config = dict(
    num_hidden_layers=16,
    hidden_size=64,
    num_attention_heads=2,
    num_key_value_heads=2,
    head_dim=32,
    intermediate_size=192,
    vocab_size=19455,
    hidden_act='geglu',
    norm='rmsnorm',
    norm_place='pre',
    norm_eps=1e-06,
    positions='rope',
    rope_theta=10000.0,
    rope_fraction=1.0,
    qk_norm=False,
    attn_scale=0.177,
    bias='none',
    tie_word_embeddings=True,
    parallel_block=False,
    init='trunc',
    init_std_qkv=0.0834,
    init_std_o=0.0834,
    init_std_up=0.0834,
    init_std_down=0.0481,
    optimizer='soap_variant',
    learning_rate=0.00701,
    lr_mult_o=1.51,
    beta1=0.95,
    beta2=0.99,
    lr_head=0.0102,
    max_grad_norm=2.0,
    warmup_steps=200,
    schedule='wsd',
    decay_fraction=0.871,
    decay_shape='linear',
    final_lr_fraction=0.0,
    batch_tokens=32768,
    max_seq_len=512,
    doc_mask=True,
    train_tokens=158300000,
    max_steps=4831,
    dataset='wikipedia_en',
)
Each number is 128 + 32 x the weight over its row's rms, rounded and kept within 0 to 255. Layers, rows and columns count from 0. Numbers have three digits each. The size before them is the row's rms in percent of the matrix's.

# gate: layer 8 MLP gate, 192x64, rms 0.23, rows 48-114, columns 0-63
# up: layer 8 MLP up, 192x64, rms 0.24, rows 48-114, columns 0-63
# down: layer 8 MLP down (transposed), 192x64, rms 0.212, rows 48-113, columns 0-63
gate48 097:130101065094113123115126153053143080068147087120099141109065123182165061153129134149149161122126135147091147101135043101142114195149130119153155132141142143145106109112160117099161113150161069
up48 099:104159109101135123113141152071151125026144116187098109115121079103125121163150125121169159130134114099126133081153077125179135126151099144143096179149200057135157070158125101138129164116169110
down48 091:142081112152124150122118064169128111155135177027109141129140168137150118158160117193138177129140174142088104154136093137136088104155122139111128074123141127111100185196164178128168089146138161
gate49 077:137117139162129133114103173095107112181144100072127085117164105083146092107118147116111168139115164088102120102090101126167143184153129060074076083194129126160177113144119154197092147118171114
up49 086:155192151146148070151129128148172097163140083125155075131130101139128155120140137108145113139220121085079151149103147188143113207137120105195099136189115089141151103119088143155128104097138140
down49 076:118088114066073100081148146147073113078162161136106150093132173156079113133161181106113134139081139150183116114078104099109144131159179057145147098125167125140102119139134139092071118151179098
gate50 102:138060154048089147093067118111124135170053133097150142119125158143145180124154155148134135152117115121141062160121119117101111143161132134124099105157124142110182095163124117116223117194114115
up50 097:098137125159155135138122168117159088107149131077117121136141147149096090158124151124175112108135215128138096123088114110097119109131105099113135065115090085022108172091101127158127212130133172
down50 096:082075105159126180147054143103155119130132086099129171134157122061135159109134127118105102109104102113156141167134193105128132109180174101160161176131083173102137104103111134123047111103095173
gate51 118:157158170038091123088157131128186143087124151161121186139090154133155114041157126135104152088110109178143146180136156130135082118097131130118166073104138135184139126148169164104123173118142122
up51 105:140169108163185077171085125109136123072143131112166100137134114152136111140149085103117169092114155095089172110086104163128155089138236128160083152151143108158108135097082077125169147092117130
down51 106:125134141113107099119097085181120087154119152094089115110125072051173061154147101094121095124095141102156134123146142174088126192104130134124129092089121160116156086109123151139022125149115159
gate52 106:122116116063117174107110148097153052111144095089175171108108150138151097139154137149082136140108138157166084096149102111147101141099100102078092105070154142081153130076155163144166087189157086
up52 102:130143171132184118166097097152181158110125103147118082124091116139120131101078077159138155074169118080089116194143108107115104124180149142102091127130175109150204129130104080124178081090105158
down52 100:096163119138145159156159077126096137092059150131088129112151123153120148152122107127134169089147179127104157155169137111139083157138146109124062106108128113144053091166237137133194104120137134
gate53 085:127154186162089092145153137066100115071121109141168136079130147137042054116060138132117143152113158118146076127179127136126163113161082125120123145129128090066088101084100115154118135155101119
up53 073:099128080117142130085132148117123150187147109126092216097131114117178158123177191117087087103137119081202091152132151120055128103114154130132106075083150136104141154114167161122116082158138117
down53 086:129105126062109146134133171080082144085086120111121174073150201156166151074146150092113090125141091152160109098138148051171112091122127132137136115120089119104121102120095149050117163104096100
gate54 118:110154128080150159141072133188120114081138146191122132132136056122084149098125118115168093185127110131161076159132104177138070157168163122174050137093168088117125134119113157128159109152159129
up54 110:119135162086126158137133162151157148113086162130141180118155155106135135082046134133155126124153156103208091191153153194125079104104164157169162148100068096130136114128160143140121157113161183
down54 108:142200155120120117063133128187146125094164130184130147118150061146103189116096155058169131139091108149127084118113126194136106143167123157132091120081131122129140184157153144152155107193127134
gate55 079:127072192151169154124123137116124140138062054128106203133111157137152108117155079099141099152075131198137101131079108082172144141147170153131176169086116132151113099092126130149099145129088105
up55 081:076091099102079133111112120125134111083149197139104134127121112154040140119124147136129110148114116081126070087168051122133115143117137129128110132119150129114115122203157185123101073135046096
down55 089:100095170105133166111096161109123135076047113166137154149117123136135126047140116159048082130129108127140147097109130069154068145148120074106139156136117144094099149067098180131123161124102090
gate56 076:146129124129063107143139106175066113113123165042188091132111132095112103189118132149126139136110183138098080065125185140141138135102073095125154085125107118150116082085140195150128113111143118
up56 090:164087072164135175106123093185126114161172149167130128156149155098208130152092160090078117112161114123202141119158172148164159144145119100142137150105096173128114054112128104154086152156137105
down56 086:108154190055179098130066127134148173124134152135133123104135162165144084130185145123127113153121105168137126126137111042082103079178189079109119126150140114086098187121109142104088115118110147
gate57 086:158103121096106132177137224139140085144128147114120110208164117118151095171118132129091155115116136146153067125110188091075111133180055154072102116107180107111116121120152137173135142107113139
up57 078:094116075129115141128129131099151116131117117131162154120170115144193147167172151143159091104154144099121178160089170163168106092137171208148161153235138168107116143083161118158135109096141129
down57 075:161083097127121141137182165179136113111162103110071124173207119112117077131113167156078147139059117155178086106129125099125137100177118154093119161107189118140093116144130181081134152167143113
gate58 121:143150110069114155110097079096126129116160141180155147155169087138138149112124116121085116124126161125193094082148061135162106164124160143097155081106146054090093093135141206095086145110090134
up58 114:132061109104173154120094163113058117138120160127187142155140135123144082093104150116118130076182112129081118131111112077196154080146119177131186143109123130153105153152100162170200115139171130
down58 113:162088067092152134132067150114121105184078133133157152136176190138108160196159135151156091145097130187171070099126183124080154112151119147136106106148166126074113102101133130149131120176130153
gate59 083:160183144125161108107197161138101156134154141133134162157144134135138093172126152176210132149183156140134179123104134080106090137148112131065089104124078077161064125148115133168151118180153149
up59 096:096127079138093141119135155116129058114118121120098144092154155152101088139127161088117114156100147136191178081151105127093033153044126097107104129099093148125091104103105126136067175147149105
down59 080:143147188126179127155024135103185130133150130133153117128098108061122143129157082089122141117190104157102177133152157124107146157149188090156137123138138128098159154105111149122077109111087194
gate60 103:101113189104175123124104152175141120123147112107087149151147103166129098146119102102106172132146094124096115159063083148096073064147139102084166122156149110135119176144166091136161044125086187
up60 113:177146106141150142141129139090113147187129134175164116107127142111156136082070136150021138133103105142122113067164113172149167196138104139137083138113071155158142130086085168168099110153138119
down60 107:069141134100102101156067065161082091133177141122125150126126110142117122134113118101143110135152070119146177109146179066121127140161138126197142089131159076093119155106126065136040114156144119
gate61 076:147113128096125153158167133077086136088124099139103179255118187129120143147138131138123124136103148139130137111131093118088074138139099150108078124113125135116096098148146127108211118139046104
up61 085:151119124105129154178112094064145173147136137149128131114076081188167144156077134132169138079158155143118133111104144113152057128137088230127188117082123111108087149104158126120157113113142169
down61 085:171133142089143119111150153122057122125081133104154151174197156122115116125143166165104117160101116178182115135166116094074133124143160136099071115110169171124125049158139151127196150176144091
gate62 107:109115110129078129216113117088114143065116121096093127112184132128148124141135165141167137128175125105122173068165116137155145145126137138144146104117164098161146151059181054169133077188128106
up62 101:164105164119085106110120116105134123121175168112097115147179082085121131145170163221094135091128181111091168126103127145085152155190128103141144108140188088139143174133057146129166127122087110
down62 100:150118138202103123166207056162092095118075165114102157117061109126172160156154147127147130155107171110154113135106087100136167141065129133123138135082093116135155070106112122105090160134168133
gate63 110:119107149165135108120118106186151136061107082102104101150125142226118139165130158136085143132164157105116198076106114097128189115176143065120105113142080114145128143105090098104093120151167102
up63 106:123160107137140114108121143172153129140120168120141138090152181104129127130143169134142205166137101113112101109136182189096097113166172202135096122094089145064161107172190113145060141080116124
down63 104:187098116083152090114163154138151118104098093111158152135145158153132109165080098141152115108127165095114101106109113116191141139170123060150084125101086088079111141182157093125086073112081061
gate64 080:061095075147128120141122140115154143135111090193100145158124126185137152115136122110109098122083097143123084190127111158085171135171103188121127154155105149141186098161156108062123076198105126
up64 086:102130148118119135123167162140058120090094097117115120108158157084095153142168150174101130144094057104129100124108106138149144119167170139182194136123133148121184076115154122085147113122193043
down64 072:115177165146176142139073208096164103141122176152127104124133070074125117088134070091158118124151111129119177103144151146117150158152119083094148149215135137080111118082107136154096126123075144
gate65 113:172126150088160135111164129117114141075136139153132122103154126168107096053128109119096143119106108144153196100128124100105115167078190130096124128151144145071142146091066123143130113171057039
up65 143:102190154158148126143108123136138159124138124168108086118118046152132148127107067130111133107148047089106085146110156150185082120121093131096150151095098107195106092129162080085110172170134157
down65 145:137153126148107109082132092110062100159111128182149157104066170134121079135092124099157126117120126119152133189111110147114049130130142106122159161109154106151112182130230115138058158127137162
gate66 078:093124121129069161051143099104088148162092080095151172122137133155111130160115152112135089140093151101148128124118101129178084112068169161122147123129134140141081127114182121121069076196111059
up66 083:160137145132142094198157152124136105145136135130111117151095076120143089107111136131106213168140116201119077103149132185090132132150019074125147168125139099127112156142105154144115182126120152
down66 078:131111078156067142068217083165101127103103128132111157126148154157091126115088177119111096118078154108153099140120097137151112107081113173141125132094146127136100086185183126105159111175186096
gate67 100:145114121109155137103093131093146179109154128162153128130165108141133119136056133162026171153146114071087086107170182113115131056123109091137130079148149169121125078156188135159134138146102121
up67 102:134141060145129108150152132135087122135121117072092165174053130126117106155161090162131114146154127104116171064157139103187143080124117091190148121135165158065196145092108100174139114124158130
down67 102:172106177145157143151145109112149145153171156154126137097086199156101172152157144159126095109099099062114135075156130113186111088116151120163124098110108213142154099134100157163126180149185155
gate68 117:180102118079180152126147126135149145120107098121113111057170119139166133129106102177120157151108164144152143136212133142090065128178175093137148081069114130106070125131087113117143128101099062
up68 108:142132183103154151168163093124062124135130167133180107117201104130119105090150159100135115118060130077091126112145151132131124105158129132169119128100143132066131110112106104070215158156084077
down68 126:138098084128167113085131151077125151162110132124213111141128149171155146156145141181125122157119079202137143056129147114132139110134065143133147100076095106076131074123084095190095124123129124
gate69 117:103174142093129125091117152206174162089140096165125199133132120122137086184127138123136144144124131079122134142112178202112132091124164067072106102144120180167122157136178174112132126177139122
up69 106:148114114146133144123156170135203092102102093141105136118176053147107155077162089155107116134130127135056077140091143116159139097144098110217152134078091127103107120124111202108100141125111157
down69 110:109092130164081101087160149182162121064140115138069171104117108125166164111134140204121146213117161098071113171125161141130096093119101092078116101125079117160126191122131125105133126114117120
gate70 120:175158154095122168108189144062146158101119113159193183136111197124116145123108146123137106107142116142161115140103129113160123147081133105063163115192111120136066111121202105080109138113096097
up70 121:093185108094146151166085109152077096129050105149161156103141085082116137155107130149079092126154083172048098172073117131129123164104122081098169111143102169159130106131120098140113135107086129
down70 114:166155105112106084138168060173155050079172129147121085138137152136103151170153146109098110085097156087084197146132149080087123166125132096118114150101110141084154180156170093107133118142101117
gate71 116:081116125141149171116145137147185121104044077131077150123135117122148089141185156112105161207142132149069078129131187077146067127133151091094115151110112125118148158177168160113130137108109142
up71 117:166154178152127148127149114193132139108150129185120095139197099163130132194172072103186140153080059127098158133111130130148094099141146104127177149124132101113192190101090140120107145133098123
down71 123:177097155175132167104109146140107085116098162145154155126147130119106105158125086107125106124089120123119075097047108175033136123129166165150179104142122134138073180134132082112091166128098180
gate72 081:126128131113183165124174112171133154078112169178115187175108163115118101103084090100063165161133115129141106160142082123140143137117088127158133170081095081108081084100126164155118049131113151
up72 094:193145123138179119140109135155090134091106105145181080180142124112141118143129161142116116153068140103196110109156059119087159121185154116141167182126182174060148166130127132129152156146107168
down72 101:119120112083150110146142136103125201093099120135139126093168152117140146162111126158092072095142085123152134093151103076127084166179153180135127078118132081063100111101038081123083125134102144
gate73 100:117110138112151113133104104094136116082162142153162077134170109148113096111159165177172175162133192083110090071141169176119092122116144153157076092071132099124105089125120179165098079077105130
up73 098:054191077112157079126075088149134099134104142108127114102123157107090172171088126154112121151161108095087152080084145178134118138085128091117167087133138113067106103079149100154153106150180125
down73 106:116133115080148151129137117072132122131126141110114108149054093141142178152130139172142131151119133080149139204118074005130113111128091121167076136112077122087140127168106131124153162137087103
gate74 094:149160149116120089099183124160098111132103196141151162122096097164170192099100156093126142166137086095131130107100095065159077079116104138096135115188162101162142125151137164127107058125091088
up74 103:135134153105119110121131133162101128087158159124090171097112185137106152120117119135174137168143153177218138110166078100144091124128135111152096104063122156155158088077142159162135031152129090
down74 105:135115097131109175111171150156141114086081143104095140075127191123170161111142150146156221184153111137164040104118117134132127124124107107166113120132146111108150130144166139099210079144143096
gate75 084:144147145171109107123120144181115097123182170160121130124180136045148077043135125152080119185134083107145107162162112108146160079155075146121134160133132153105138093122085135109096070161138113
up75 088:060205152129140097168100150094131160161123070062172108136111185097108187135173120153111105170119157126110137118087119124082122109132095136088154177170138127132140086114149146149139128055135161
down75 078:120098083078155161133144092117181132100129128142081161110134181162052121149127127128143139135137094158169147145142118149157110172150117146143109141080171108049058183103162158121086153153065117
gate76 111:167051118147109122165099117126186136110182109136109133129115158129169095115134114146098194138120119127131064118096098132142125173110119120129117092164162123157084118056057105175073094158068137
up76 103:089086107100103139199092184168142121103083141094123155183118124078146102130093072129100117112158169101133148083101173189131094161130095109116132122104117155185155120126143073158100113097162072
down76 120:127123109112095118111148124155112142134108168135092115117162136113138106086102154125112151182082145046094146175189064165191168135081098148055151142127150143191158155119111107135168093102164131
gate77 121:141066144098166109091117145156166133156138160164174124101113162150191131128118079210130144090145124182136109118119110177131153148175178107164151097134123101106093119075091155140124086155101056
up77 113:100083158122176136149104111145160124160118121124152130141132169103165170150111133146120111126186085146192076051157097128130145166116125123157168070107148114128193041127168133145147094154184141
down77 126:184138133195072126108176167126088099154059136198124155119099191154099102104117125170159153148123190094088109153130128190154184164114137139107133159123130148142091144168153126106154096115134137
gate78 108:121100135043135124072079207129126166130075181110131163108105093129143082114145087130152177138146108172068127148085087100153182155133152123087086130112166163132106135105090159126130104125124098
up78 126:144203202103117174089150187174147173099131137110151078075152080135074072104155069118119137160161128085134119138114116089117151163136141124086176136128131143136138154114150156076126113119129177
down78 121:154160101192127108120151076149181146139131151150088101131171176210119180129118118113162122106089153134146115113116179122139082145107135104120112081127105156183150155067153121107208177093130106
gate79 095:078119156151142118146123116193112114072048169158177140132183153148124137172140112089139111184136105156097166160143164167146052169154144149106154132137158088161098173175097157125151113106120135
up79 103:079128149094166138117137107147166175145110165123138098135087095105163117166125098068148212146173094157100094217143151121117086120136144138088102157146073127119174131089112125130191146101155103
down79 103:121081149099182184155150173061158073103102106095153187140092107146079161173090126135120148148119088118078125147154136128183093137112173143160098087155166078117070144125132133089134158148124142
gate80 113:132135141167129136097127145110158182091130106131076180087141099172122098164095188102073178112159157147105141151169177108132098089114154067097129162134184143132107137152206095098123133150078111
up80 103:065138050125130130092142117176109124137126138194129133059100135126148153192097065114128085175090084105098124157129148078122114142147117163174164065155111108083110167171125136124142134107153123
down80 112:155053108079121164116128124102120070142097128137177100134119133104130110065087076136122091154132095105104151134080088135125081170117055140123142087116040103087144117094156155124156144089159127
gate81 089:094097138056125112065145132084176208136109093196091196160094112123139120104105135120130147091130124127107120134161121148178119122083121138126173131103191075106141114130165134179139094085101117
up81 100:136084132133120171140061145161167074151129132041144123162152122138134122092123168167121101154131114174133064101095132175129110140167085114068153134141122135165070085144152130091105094158186092
down81 099:101126199126108153164118116173103140083138165142058227132151160141138127131134105101126071139134108147152092172129091148153126083118107095170125090143125087094106120138136211096107098125152172
gate82 118:069081129109172074155105103165147138155163198131102171154127116180144132147210120074139178122116152161166149139096176176127098142119146167094110103094148080119107174138106138140129154130149083
up82 105:161087070139130144178109104129061083104041047129129115147157151122148187097137164177109110108149157098151112154118135085116126127145085153128116123140096166108098169129103185076136122158132156
down82 109:089145122177151143088140156101123127142140136099164114109100107166121159101145174111104140127153111141123135066176167140130093100136143118129169050106168097038096120189183087173101169110146094
gate83 081:134139117158117064152153148146121144041119060132079150175142149136133107103159144146104120178119114129172084162138121150098086119167077141207138195125129147135177169139134170117154153150090110
up83 072:121089107124129088170162134148113107047080124119110106154122166135113130080208102153131133113114101090187088153085081188134166148117087142206132149126152166147155121154147126105117191141131146
down83 079:123158141110141165126061134093146158153147188153172117126093122115168174158154062067157141081168137179083150119106126105135157169132197077079144093155121120109109138123086113105136066136142123
gate84 102:108114144058156062118102112148154119167099104151197156146109152138166136130098092195137113128126106171112095177105088197176118158130115092127123161198117094104129116172107106111137063111127126
up84 102:137167134173089114148086182058123128136096107035111100131147140149142109178116175166163118138147131132090108126091106086020118124147145152111092108166141115129108141100161120149146080133159103
down84 112:122153109109096133134133138140106156099114098125151176109107104194146096118150061110131114071104095204121128188131148179155122114168174172116126103182195095124098100145180123072115158117105160
gate85 092:105125109114122117099176120120091095118060078129154164083093154155131137082117180161139176186182141184120141142140161132138064144181093177138117115110107111152132091182164122120159068126158097
up85 107:180096143090093147067120123102072117086059088105131159124165144120173112115115150141094175134187108156100150144164187106113085155118078135104123139122140121165159147170111141109185088061112131
down85 105:129111135099131134122178108109097141151083121098127153138165157168105133129091143191113186149168159135129094189138112134130088128132082152111051071121146137148151121169139119160239079108152115
gate86 115:178124154115168174101165089044113161111072157138143071142169073153135111103138173117103198113129156179142146170100142127144087160130145145146160129148124070122110173165121123088098109126085143
up86 116:137092187137091119129100106075104071157116146158096120110186096108101108107105136115109150136166191108105191091135105171109138109170081108099145200153171111116109097179151113065119103089143134
down86 119:115206153151086170104112153082127135128147148146094144096101097094147124037137143110107144092110195068105125124189112176170153116102072142090102169131127142160078115091146158159124125133108121
gate87 107:116105179121146165133129114106126169146129143172151068125159106167116161099152147165151151176147112148090128115079133143158167098096098118119139126184153082152177110126044156059178143191118095
up87 103:140154151141151110159143140097086143086105140135139116085154133106141120123123138117143168146087147143156153115095082114116056088083121162166126167147185065128151173202172035109141074143142133
down87 103:133105134128149124117156094132113114183155150129161145130123053181147140128152153100132100123139107179141087099118141110098107088080078156103116100119076114160192095127051126138206145071099081
gate88 089:132150090140137096178159193138077131155134116085152131146103172130112090134145151166175150107205109150118108121135132193081140138153060096098162164135074157131153100201143119094134157165135151
up88 085:137109134116125126141154151160137131072117138104073134121185148175095036093105154171089129206065104118173124121100087103114113135139112153098148146062138124142170146080173122119115150168163152
down88 075:140167164141202181115066142066155143175109102152143111145102081104138194126102063098116130080174113098080148142125116155152120125125144102133138122164079141110189149100103129158137128070089130
gate89 080:112146148131091155100168154142144156097081148136141115140171129123138127138122130097082098097168131088182233057151203086157113133062099112094110132121151108151107072130110128133127116186126128
up89 080:159139071138137103172108137117107099102160093197131084174115111109131153142158118135107155132112156182157142200113121149196170126189119164185199099144136161092109145114190101124122144138151147
down89 065:109098111179071169130188113180112144077099177120124139140184116176108093103122184129092115154076137143147149100175116125135082108076146153107105169077190099160114090137111127088132104152152110
gate90 084:101102133097129114138138124163149128118103171101134139126128151228086077107088181184132080120158148084170097144124120158144079133088112131156184160059151101102153118134144118092135146203105116
up90 079:170072151082104167147136104075124096155154149147121109185120113063198117133127114116156141193069154106149083152124079091092113097108116131081059086131127125132108125130137148090102070149136120
down90 084:066097105117097091146160138165085149208115099077106168164159105226084103095099166135121083102108142129144137148139131129118129116123117149122132146093162110106084093135114166062102137164175130
gate91 119:100130114094162084120142140080173117173154194150090183117055080138116103081106078103104076160163173101126106172115088174098120130153148126141110133134165069136092170142097142139094112126159135
up91 117:102094086136196153154114130151128122102102125104113066130185138156116151159120184181098093108155112132138131061161159093148148133140169151147101185155062164148121076118108083089146131183167126
down91 112:115125177124165168149145171062158169104111111088122176101128119089126157103131211186125171169127106135134116095156140114181135090180165145175106101181153098079087119141125115149151110177133136
gate92 113:066085148143148074161116143117090165116081107123160115109097138129175138116148108142170074172112137152102095147183130096091111153177107084115127139140141138176198160053133097135144104108114197
up92 113:137128108115107117133098115128120108142115150131205181166163095122227173170157173111158166198113114119127100106104096097075117157132126126094108144143138125168098112114115091124179081200151127
down92 115:072121136126141163109157169127170157136111092123109161120193093097151120086161154087121126136125137154144071139206153192073116113117163162194157173148178111119098108114106130142063097099133121
gate93 079:130143097134128141109183139156077126075132100063092166148149132155117118144134120113055082136161118123174088171102121165138118125118128122143087184140068097085115110120123161085124094207137057
up93 083:141118096130153134134194146112082134108084145139111164138156153178127142150191102169050076090131134153170113167145071148113135107112134188137053198149127083104131105095124118122102123148089114
down93 078:132164150117171110164026142090160126146159124176156100135078109112136120127144103123179159139162081140134131111110169135093126150177142043138156105161117139129164154068095118155136101103091188
gate94 108:093173154123156153151192100128146137072119184178134114101121130133163050172141093106111144147101125144175059134160153140140145135168114131080086112103145126161165155121095060108112058123108115
up94 105:144187120166100139068090213167117102110133143159081201130169139132173117114127116072094164101141116141118154133118148109136090121068169080151099123095072126120078134136160164112127136096166110
down94 100:086158134111146126186081103123100155133145098135157086158110077171121094109094116139092073117044121134155075140126118124132102090165153159122162166132145153202118125107060145116108110112068174
gate95 112:105138160113165112105103156152128151072082138204142145118144090069143092104130080162094146132123146103090094086075102106180113089158153114093096117112190126101111135128186118158074142075144165
up95 114:185171148130154162067076167125102127151116119133092065124107099161132104122086158109142164131159183172143153119100121085187117149120110124182111143045081071086099103160126147097128145129149112
down95 117:179104153158091120081163075136129089131140146079081080086125125149154166174136118052163172123174207137174129142126098140104163159142135097152082083111159101121133142152149179093122105139119115
gate96 106:105123122093131111193145115139101153095067115096067073105113137145125127155095147155118184123131110136111183144165121156087086169121124120064136146137176156149116143190061102068107148096088092
up96 114:126082160159119151144156079125076152120126135101080086127106103060125033122107115152125114117103145118122132093076134173121124150118085176120134133116207106144103076144096115062091087123144090
down96 105:164096067135131112092119143145177158160098072171159148149162136179108137160133132188124105166124211147143123136145073156108132140138114141112127128153166166106132140140159145150222178166174153
gate97 088:194089106126131099136127113138095082110143100122092146197068132145112130132076141143019137097133191163174060153151112163117144149120130121114158132120104116119141128134090125102072111171110091
up97 086:127080162092205171095117135164077121108106157131104068174124152151095086101183126140162158128103199120124100153153132120101145175132086121126085127126139172080157100170111152143147122056125101
down97 082:114170143095180122157161110118154171181095118117148086075158102110136157130093072155196083111157135120086160150156168158084164143143118084093043104136133103128163098133143122145169116123142184
gate98 084:151060114125102131071091055152118105246106136127124144112131128168132137125167149147104105086128086101163076114079149082132146157159122100160165127087142142151078125114153165124134120150095147
up98 085:068079174126088136097130075103164158102078146073110094121119032115109110142184122134098146114132073165106156106113133090120123111114189127119140105127159109172179153160170138117158132101170111
down98 075:161169146088153123156120201105166103136184106190170096136129209093146131119112133128171088142154136142154156140110125154185114145122156080126134144202080128099135172101058104160133124111124141
gate99 092:117115091103138163101179117147088160110056117142123139136149151143175195115121138123165157115127038156134056119162174101153093090160135121159126081119094134164124124208164134104131092152124110
up99 089:111125130153110097176154126066113085168174144113176100147100089138203138165151144106115119154164103197155081186133129122090116103104122163123090153131184093105147139092134107105161069110127068
down99 098:097187177081198133142116156132095060109124150110134091108105080146148146151180168149121172126165175115139157098139142125174127088176124174132105143152169146178187076138148099162113125143127164
gate100 079:149139082103101121106072067137097116077131139092188135119182111137145109090130135131114127168113159096098080106108114087122134138101053156200154080112087114161102130116159137160094061092165117
up100 076:183175078063089134120156114116192150102140129164142148164165114083113102145098152123111163122142152086152164082099195123063161130121082101149095125072136112126105076121134065153128092134125131
down100 081:132133090154124093097149143197152134162140138096118131135148127179117124154118107119131135128078124110101081137122066148109148098116092177118114117082144176164112184169159155176243106141182128
gate101 075:116159084111179121118152140133146120114137080088175137180112087144130127166095154171150125095102170117092116150032158074084172165092096124080133162123123127138106111070164147156074114128107170
up101 084:145128102114087083130097133184109111172169089159160069150147072122070081093116102077138135128138115114148058135131125156142123121174070121124077131122170162049142126128150116119135128193158105
down101 095:118123125062116151127100126124107136042153138131116194107103166132123118094133150128159141108131072126153106135093151062144149142149189072131160138111134123113080134082114128066043141092075114
gate102 083:069149138075102097125146128136116178150104123131138128145152139129154099159069157180164122131156093079145176116169045117158131085130113151142111173102195094149113148191179102079137107142160149
up102 091:135070099138099096139106142157103098083144110130166102046147117181134089148064132095154100146095142086161155069100166184124168129100142130149131126149141107191089077149114143090140176168119116
down102 080:113122189131166194150092117113119092157162142129068121173125112085162139181190077119129099136108105131138109086108207101105125150133126142135173048147143159114150098079116141108118103119090171
gate103 089:190142132110113138124102127127119102117150160108154121099167178121164154232181088104098111114090122152147167113144153114116077139170114087136128167048152125169117106062112166169102139134146159
up103 079:100149093159124082143140133133124121160161119089132157134171076128131089105086096105122126133146092191150083094091153066120151115091139165120065116148102140041101165158065132086088117102128173
down103 085:118173098141092196152079104091140109151084104204117176177105142141117132095153130124102146124124122124140124114116132183167092190122082082101168098126134164106118100102202155148150141089140068
gate104 104:148116172082141123103081150117139121111105110145135140150192086163203076159101138103172085074065147121081198119149146125141105100180093112106125141164110136114122187185096145123139158106131150
up104 094:109147114174132130174088127174111087140147074126125077132155094153138212140176120129114145133133054143156147101133145046145086134125149124100108081135173103112078128098143148143097122164197095
down104 095:123127143097088143153116150115138154108139162152130165166158072120179130112150114098148070096132175075073163054129135127138133109100069151172155175112136063103164123072099136073163146147102102
gate105 103:067131085160128090159103099116105166144133145127122124138089084173078061117127174121086118108151175161119106180052161147088121138124125106125173166125120124132128140089079054078121170161121137
up105 096:096115104135119083191129114108088170191144123162137161192145104140132133141155157082089106106099153120178132103093100126100160128072160092131033096145125160148101129103083098096163165163151147
down105 095:103071072110129106119093097130109197098142142131124151134093105179164072120156158163111145101146109122100078082101145203150168067170126116135080120113103084169110107071097092125107103112146129
gate106 087:147045129109166111144125122120126077145165090113099151199083099102170140138132121116173125156180118191153143079139170076148081104141127137100138145157116145102113076119153094128124176065141179
up106 089:097123155135111127191134144068104115128108103110160204132139155129171148123115131093098062193173128145161163115121081159143108133087096185108160163134137149114195080140151067137135096145089102
down106 082:107150137154161088110167144167140164171144086114114131118115115137129094177093132194148131117057138154143152133095107166148121069138119217114111033147092132153116175167112140152151135104175130
gate107 093:133143093113075092190080127105105135137132126110163116140063094119137132116180136166107158120159162115124132071155045120083119150210128161111181145114181095102092102174111141107150121170124120
up107 094:152121163134120176064079149088121064011115123095153095130119100160099183108112137190132164104091127164143124144101089107144137119107138148101153127093078108121100178164121122135098141098134144
down107 110:128168155100160174124130145151100067100077116097129136115194119143103117111088173143134175124123066108106131173102179093139119071153150053148085122099118112151084128134119097104118126072096192
gate108 123:105068090125123122160065173168198120062125168151072178115152132121157093151085136169137125163163104133137113152110125159153130114124096135148147121100130103146049189086121143149188146144146145
up108 119:184166154120130127105134096094144117114098050142115026107146161174164136083145136190133142151099188115154131107121131109124112187071093126091083082108087161103145158132123142124099154141116132
down108 123:098127092131120183162082156143175061133113121143154161161171160107094131197099153097117124152143086138122140115157174068125113114134149172179139166147142126142193076110068111094101163146153166
gate109 098:149094098102141132104112117117101079102161089133154155144076174123161153123079132136088157150049152143132058096107103089075159072152100138177142169122185146095104117128183074113140150135109143
up109 096:127104159152095125175116099084059138111077119150155083128138134106124165109154099125183138146110040124100130140122077144119136121122167148095147109099118082138123180158097081125136105028117174
down109 099:152173127097131128097156117160143201104125135182132121104128100138054105151157138120092106076152141167172145153117130103087099147109080137106091116101124172109129200081162125176176090079084098
gate110 089:078224137181147113114175168113147111143109094142185078164110131181134110110145103121085124153139131110166093093100186133183101111120073143090128104064143102117123128111136134106087175145101109
up110 089:103083184100120119112129122140138161142150187096139168077149169099121140129065155093147132059129080176084140148169141169141127116122107089135154148149136064126138115145064111142218103122114152
down110 083:142145137176142159149145178128162101184079161167140118114157118117134141161087153143103133113160125131064130157225154135134107129115063148141110164149174124143169116159122094203204104126135141
gate111 096:064128120150170049124122106112158122099079110161161177104138117118156192170118118134157100126089134071099126161209136137104113060162138136152093152165125131124099146144122159139167111121120058
up111 098:154129136107132103114108129186163090092100150170133118158104118118148163082087094112153146101115105119129102113113098121112167137127217153160110184163208113115148120073168104088180112166187167
down111 094:174091182103169139155143116040117115105141156155153116080077100120046113135118105128116072092138158175085168149125131064114148144122089117108153103088127122092155086115140072130102147148132157
gate112 098:083077102104092138168132110115121152102124054133121174132068175106144139095170135124106148132146119164141059151149177151142117079060140144098142146133077147127136164159145083121123125108204185
up112 094:112169168163157162172112144181118102108103128150159137036179143137094037095131126101100157138118138132127141114114120123093089087140131106166096189098119169109138152106185175126159137155164162
down112 095:123156141207183158158139120170173150162140097123124082119083136091134085125194149184170212132117125154096093112110138158124114121135160062134092129143152179111117134111131077150126099135176118
gate113 109:171159110114167235127125115115158157130066097195108067168088099122117072111112136108188157109122058129135094129114098116135119124129145139077157150074129080114128121117127132091134118130093146
up113 108:154095083174154109104176096123159133093124147151071165071157124136143073128149136068108155149074157146151118085145176082114080076179135188146128131122136110103100118130155102160177141174113088
down113 109:149125185111096128100170128087104100128113149119141115123112122087142101089103171173081139132163119130149108111034056119184120149125149142202086124133173127095108116161165107137080107130060107
gate114 092:093115167096085130087185113153125165140055153149145156083112112153130084145121112134070118145174136128113174142165139142176045134117126160113069169120164113170105092156130175105150078130161103
up114 090:118091053151115185103162141133174106120100107122120114117158094113139155151099115114171118082137099108171102081079161155083167108108199105124180173133105102075123079071123103141070143123130144